config = dict(
    n_layer=14,
    activation='squared_relu',
    qk_norm=True,
)
Each number is 500 + 40 x the weight over its row's rms, rounded and kept within 0 to 999. Layers, rows and columns count from 0. Numbers have three digits each. The size before them is the row's rms in percent of the matrix's.

# layer 2 MLP down (transposed), 640x160, rms 0.0884, rows 619-639, columns 0-159
108:372540485497530445472480592458457515460524632463539434558529512469543479497461454485462493514454469487517477524446496492500517458500490455477539490474479560492448444522601527491499531499512500461481461507501506511516501512573433466492555473465487496547494510435570538494500491442495509477501413505433491489479463512479491540452526532550573455454541544573601520510584505519533441548496513484536511587465480480513479501443556565468435499450463471470481490542516483522521479520538516
108:522553572504514415547421495552475513499440508511561450595547559475494558485523540430488591452514540471497534516457457485447485471482464548498519524540468544511504504507558495472485473542501514453532491559517569518475603463458456502482506518517524502527518505515515512461454524507535521514426493523508453475498460489511523533545473455511503570530473475567540511529480490538525548468504517484510559483420474544458553538463510582525545461446466384508486430431464433484536584477447528
121:483521538440514545514547452496519503463494518536587476415537499534467485473520558510443574529453424439495417509546537501437487492471542528557497494460453489544486438509488511475531516471438504581476484570481484549460525460540503525525393469469443500493421527486508548527477522599569421502472523504425521463508532504489460489498455469462488496423480495535510531476496482481546477523464538517537514474521519489452518463469488386517463581549537458479460415513454497501433539491527518
095:484490524523471437524518470472458597491478524512443531455491467487507539509581527353493517552516477557471440568493522508534541525498466454488503484515387523524454466490559456540513509468591464551499484522556476482466521480525493555513528461495494460446439492511514569493447470460453481483494500513453554514432512536488512514481548471434508501464491510502485510471522512473511492494566511511530502532524514589448550548518445403493485499502521583575483568479505487446428467459574429
084:494438495577459538476529525516448461452493564528489487522483495428547508525486451401479469528488466509521526439485539504515523532505562565528516517453448464489466531494528538495482536512481444569464397500485533566514499532532529567448534550547469545458497468497468523506508536496504458477569563488480534396525535484456502512482518551471538475467518491594536531480569506447459504493549475496507505529497439539525447407585515507459540496485380477473480519515550429525458527542495428
102:496469485530489453499502481492484461562491528535470513512518506518561492518458520461486504505527522509501524465449519517520493514563537503587467478522527633461416545484527484525513495524562533600518452521457470539459482475560507527475485580499505480482387478436438447435474531465483511540515529532421416494480427558554494498589594505510485524461526472536550513475520510490481556499522540428508562445480571509473453564466499499521483547502531486540437475477483537532454444496489576
108:456460533362479503524431476561546517486496457518494498559509467499558532471444521489489514530485415473466464462555507417497518408488450492547473513532536459440528462461482463509486523482511456461518497511452503492508514451528514444538537482492541506445581439470547518454448522463575548549502525584568535463519448530481528448426427451508537439525537546488542496432487457499486456534503574421493503525486471479462529473454477460518509483535458489539477476498464493576490482476433551
108:474521561457551546537506503479501445474504454572470477456511514506462505529497514518498532456525542460495510463473564515394514599443505529516437505521551475528525505495520513516463520548423494538497454464464462468472529492465503540600495515463434449485496450489443449540500509540515532525518509482528448500508563507523460476490514453470518434481430471407477519526466471420546525558543508528569536476518478450436568489484456502485426511502494467551551539487589565452481493387519577
115:539517493535535535453527550502541490452527465493570493481497498413567558502518453518513468605459546492543480456443504482518582484445514504577518534487479561486456463481521522529504489494483481494501471472395493499475541472431509481470492423513512553457463531471489444527429462589520511498450521496481546460581579542487441527449494514440533491447464481472449446565509495476503436474541506466549513482547498517510448476441513557461461549441531519497471408475498551467450524471518417
089:488418517533522572465438452559513463514457512458412503521513548508532491482502510481547555520463362513529491510568485481541412490505499502508519461473514460499431552489498524482493465509383464465470539442596509528471531506490523495537474480568441482459412508558481509519470487494550534517439530534466578495524536570454489504513473469454420434485558498493579519479561479511501531493495541523504547524512493420534481480517465551529482509539532457491481492518485533600496485477547528
115:481463468497553447526481495515459456436457551557524477469442491465473515505483512440458533444527516497517513423489439546449472503620504469498514523510552515501462461537561552462483519472521435567533449441469537488547515452460487459521499528569455471514525518385562425532479568472473473491490510513447579483474551541543471453455449509490480466577487504497518495511424507476440462425530506532433463564492585551521524516515530522434503438515477544518437465532529519506512496510465467
129:472493523535415402556474468527490433487531501532537534530502500432568434524521503535491449487487454500512468532554451524529493465545417508475519510553556487486461498458460526503465447487524525515498512508523482532511491559478546515491537474552509438446527454564489537464513515503554499542535476482526467502492533497491510493567462416475512452444446579534593476586484538544503475466517566469444497478488472517556405476409520547502427534476535525436522432476444557559537558470466475
122:482445493565513481556507479460461559440467515469541555511481505508492509514559453530500384538504480517504479480483508479509550429492536556476526497479492449463485431585534546508558507481467466471528516531468559543409484483455564477514559473572419505457503548507557548507490494512525492503545617482528516494533514526499463513532488498528470447520503557439500456464560477517481484463463563481528462556537473522579465533461518441447514571529506567491535508541515443523472454387541450
066:537511546506394513546472541488489493525458510529477467637498478555474514474545533447465481507496459481482528479540468494479463468537547480497539424527560494479457516511484496488516524460385414483520500534501517477529518490585499475437506501491497548464479515487556462538487479512513472458498464532564473432492558561537445497533398456524427493528530534461479509447592576465471490525544523490536482516453565523484453555554541527530538493547562459487525529477436573451511559534513490
101:419467501508521521474482520400537547527447512473498545502492507428486524489512486505449462529458491549537500509557488456492510537448525443479529504498467487476423456497506539438442478488430474506500523534467569518488551470497578574461573498459453531515587511443446533574483488521482522479403457470450464417465546509497464473474425451510533538515538447512443520494491471558552474536536534548482500556480477433525414548464503525499514576470549443516456477446440522508523470460448529
114:549452536459523423491462538562526523466487445467502512438551532478449479491452480480530464453500552508471564538494500459444502489476527514493481533507521501465477481533468478543538499479474536464533530466485573455521491411454517508485476386501556468474512488470406538527516520515537485514548575539402548527494499515435450489471521590519435433506541459498498509529474529475491536520524465467411492469511488487451480480454519459449485519540484559403420641468553508497517525481486509
119:590562500496498511530516515538455518526506464434503567429524509494531545493447479450521452448459555443562440508532563396508478455542454492459479436557487545480495508520515466526479532516468524478477513492518479510488600507572560437516534419454461509602473525479511455544550545526449527507474534531470494407498494471524539508463518550495420536477524456495469469472465520488455527502517533510510494525537445518445516531480492523451440569475515463499428496451538485589401508469518507
132:465554459482551465548456512532494493537468494446484489516546516529431553398486500464498508481496501590485500483519473453540553425516565529514334554471563557498515478544526519554458484521483498494528491556486520491507496463513462569476541495604492515491545512453508537547472515517456549558415486498529516440488515494509446469498480515500515551452461471511446568501515510514565518494530564534452535561478491514470450508448510519461516444501510475518475491483491599532519539491621485
063:490576533474529524527548462580504490551539528539468495559507546552535463485495550537470522490555446498391502505444534462509498484520590618505470545506540495464526465581524481482485476529495552541502485527459493510508511556513541461433535489477536488433497518413574504515482501510461502515504511498516467513485494477510460470519448488484530441484549480505541511526518473470574510540509512423598467465541483518498513464594518495456506463534448461545528550600607478478499520545592518
114:477521484481531591491494530533526440488488520540465456472552426426435486470503523570532477489519435479540496570547491524432543496489474581479451513529578451558451453485534477447482467504492517500508438469520444566517462505519451532523489516480509538527444452423487487518455558511490512507424468472464486533463361474466531485507525514463511525564485549486610472466502469488482527459486505483509480535514501520533565481503447545523493472448456475543528500448455617515515541426512532
117:499440543556479504526557561521540463404451567534585508463523475453562528515559508496507475465483444451440513514530510465515455499439527518516533461450540531546501497575547470363475542481485485447484461505477485526492560529515506571468484507495451508481583448546542508554483502454484426480495464483508484527496507496550434500493540522485583504546574503505504453522500507456438490490490582446563510594481522448458501455552520494542605526492489532475502517514500521515499470507577482
# layer 2 MLP up, 640x160, rms 0.182, rows 620-639, columns 0-159
115:525489541488480518470545491477539510517520521503507483530540490455503450507488480433430391461493492458478489473502466482526459531535475487522502520508455446523470512472550440485498530449501452475529489530530493468524433544514536501449483457515482472447478472520435554472464463465464451449540529472548522506586531479499566496472458547509491546393499629522503446539468451555449537515519512528446415518481521398489524508493598450397535550442457496430510477524569531541503525528444521
116:539487434484510464492532550466535526510478468527541553492459486499533548476470472490541576481451469520495508525484531577541463596484545490468555464497553460587499487399458487489587491494489526509493479466541473608525553495471451572436510495469477516448527444506533463445457483578394560481548450507557516516438499519506453542548534440499451518511481469485553504507443425475472511528462442482528486401474512522494488514504475474521537465541431493517508521497552443513535435451515514
097:515457571536473480466485507519496495454557477437519619422436512501426474461515470466480510518490486461497493520476581471519520495540486505573493524529443501541504498500571524533569436494539487440568559542457494446429508492523519526502567438522551556498379572474524539496481476466490452517482612482546500505531439527545514531498479471531591471509497469475498444495523478478541495524525549571533493481502496492503484498450454494473505477545515551469425435450522464560548504530555474
089:556495520497497551469537430556493493452466469525468449477545523450465539494544402515476509467529573526445520511513484420473597564514561552454502510514534506508417492515520564475580499446495496472499489492479491479519469469517528524443519427477467550514523446449419418503510485537485458552512561502472455463452465546476491474487558486437467494516425520540468516433500500575419482533524477466509510505493450528510504459523517441494552408482509558472475515426483430557547466475548481
105:501441519515545453482506511527470540480542464553573462418468536509563491507522520489470550531505532451498494462448594468577481487477516546516471485445469529508432501474497510500573503516529558526463502423491562550530560495541540496534577487462474467548470533428505452406507499445497567411499511477470483519437450547511453538531461518472546459477595545487414548442454483512582467461598451472521515504486539511535575500496493485463485531452527513526501514526551483524504530526485460
111:469534534438504535468476546562492481523512484524510407463429546475434506499520528504458501585542485491479490552451553452543462461530545471456517568506510537525596448430610484388505492488459488509531493511509480479562513447463456595534504451507490485484522549484445536511504476578502495530507496514507472548504512479531479497501525496497529513503455484525415443472400520488474507435533509563464428473510539531565493551516418515507472493541466493450497485502504423542530425527557513
110:413497526472443395528474492472511517433565447556553490586490399532427548527455516543391447514496525501467444468504496517490432549477507520444525480523464503535486510516495475486489502504489490516471475469535449487495549536556448484490473420511503551518446456539495466475523540495495497498482540471498499435483484402463518565531516424492418512424498540488478463470533502607570494561508420535463479492510484490501552436532435481536521553464482514506506483494495540495496520440488551
109:490451443455487492486434474430458439531614572527585518568484514531488541479465542506499514464545570608471402498436474493452507465584546486473491530514566498504488520581521501494426474497448507501433513507541437497489519439480492487429473495566529574505501451493510587576512484537511513482458528593514546513476507465461519486492533514511512521494439468496476524479505507506531494519441523542525506454494473499551499505402466515527516503442539482446535537476517512451530558483465536
095:533464493478460436476422453546551570493476547528523493561462486436429495454529477467504459453542487392434510433539524529450486540427512475559526486497608531469569519531534481520537511535491536464510488571507519568509512454448450479521497515544457457492472519508505502455482481541524503448471510549489536460474499460481479567504499516552505499492497501589471429493459504567513502575524429478448515457473504437514421516454427436538532523536510498509473497534452510490405527447517450
112:548571531514443565487573485566486540541523484565462508463515514423609509448465444476490442455436431498501502539515439535490545548468538561518486489477517525515521458450570403522519503445490505474516482510529451434557417539437474472485538444509478547473503540545503490425533495524525551473491487599436484527511466488523493444481500530549491529504489528519451488531437480503532489508502487473567468506455546503479416471481498520506465512473489521432429437492414494484533468466462552
117:501517498478440458506548453525450483505498448468502382482498530542561521448522460528483458538540420478469580504450497481438507538514529518447552456415579548503536495491534545497517530518498433490513545492457478531544520476511612493447461485510483526527421486513511540486497483628433473468474563537498535500552540443507551565563563489473501513509531565503491453493524547480464545510481479569471495547525479491550563522454512508459457529509480493520490482490490546499588478482586543
121:436512511511482497494470501537439519528490484493528477503492488541464533556491477578489485472444519558499508413528508551462428467506512448507479497507558471557474498528409488443474535501545503453529611520511519438543494510505428426458442532564531579565496465526451497480527426542440586503430497491405454481511472454476424513497525544506507579507580533505512484479525491522591506510531469506493524574465536517512500543505519441554455558506570468468488473535461497467520434490471494
068:517427514448505485541567496514533417462436457553417454553489479483505498518474462487502556495581466470546479525450503464576514479441497462507507469485449436485398525555518522518466541515511412455610532548504527502577509454453496497491471519489580472534486520491485526494510515575540481491522534559484418557556477501498552519509554497523454475566520446497435513527444514502513553491544453578571494507534441502534458512502480501491473471465456525534547523457440488436490548466463513
096:597545490410500514489523450504564456515466543489496454596547564485497505450505481486524527460531551437504550511561555483587527517484532438469482555545573589552514470450462545489496485537424481484407481466518497521456531426437481478465478454536517436531463520526496477578440448523504472545476521517498516565457418498477436496502525577524489443480495531524484494460437470425523508526538527527500469547482500524473473516470551523536478522587517555473531489473518474502548475505498523
115:499437453447539464459473473460414530593459499505525496437438482458515478475449545561451476514507508457485568498465497449433519480507501519493462502493526462487507496530542540413523458442476585518521445524510542480573481533521475524511518501484455457480481472521499554534506432542564545451513521462492526533503542423517528489576456534605566489543472579472460457540475559529584500564431478516423535496511459501534448506468514532547454524532485505451472533461498460551503541542548480
115:442544509480492461511495460460463562513527533485507561540487511585447454490396467514468465519538526502478579507496490419534481523534539509570413470562479590567525545440515536469508531529497462540520553538566492482547491507517532495486514452472487508538430496490447530460454544478506509493532472485539439520524489504498507530531474482607565556519508574516505445493421518500462553459469528439466524446484475504467480460486499533446411506478465509489459434452538492443488412515575535
089:501514506457500537492558507509468447454517547582528507493443493501504452545497524483554518424497534515511514496517510524501545538473430488485540470467494486453531497523453417482480551454537565465507547465434491515501523515585597483470518550453428389531480547471504562480438468496481527423489498472453504484552527456492484523490524498468449509498515550487550536515464465430479547463462482517567469448600451520480503515542474465523582513539440448479572476487505444522559496472515621
066:479502464469482459403469455558476534465534528543451519481459479531439541525462518498485497486477536498521499434522482464524535499450542454486601495488494526521494489471451445478486532483544443535426538580497558495567516458482485525490472497443502412465528514497489432509526514519459458485604506486483463502471494510439487495475537506485562554543530442559454538441483462444474487510512431497413557492486474436486442446582501479414570487525492528489501520418498554545531470476536404
117:481507502488514470485581464566430507540501549516464463460501566528450436532553575510524514476458510549452432444523560473475465522537535526536508452432524480520444500486520557458498505491488493448510569457471481529542458459524488471495537471513486506581582567508536469535511545535423405528487544488461546457434496496491410474474530529484539400480473524510503409529555427538465458498513493516538433489491513602544501505476486540498485476517510416459506473532536534498484493559509547
109:528541528522421502543493474470534464541523591465551453439513522524532561541506469521545449528511466557485505568494524528529483549493447427497399523511602427540515492499500445457507556477560473594525467504517501470513542506506437574524509483472499457497537487454500490484536482428472490466392588531576440585474490510404528425435479508477532486460522502478479543511500500571489473511495567482472519516504511504464555504531456462481466504553512558496451490488502451516513489509543530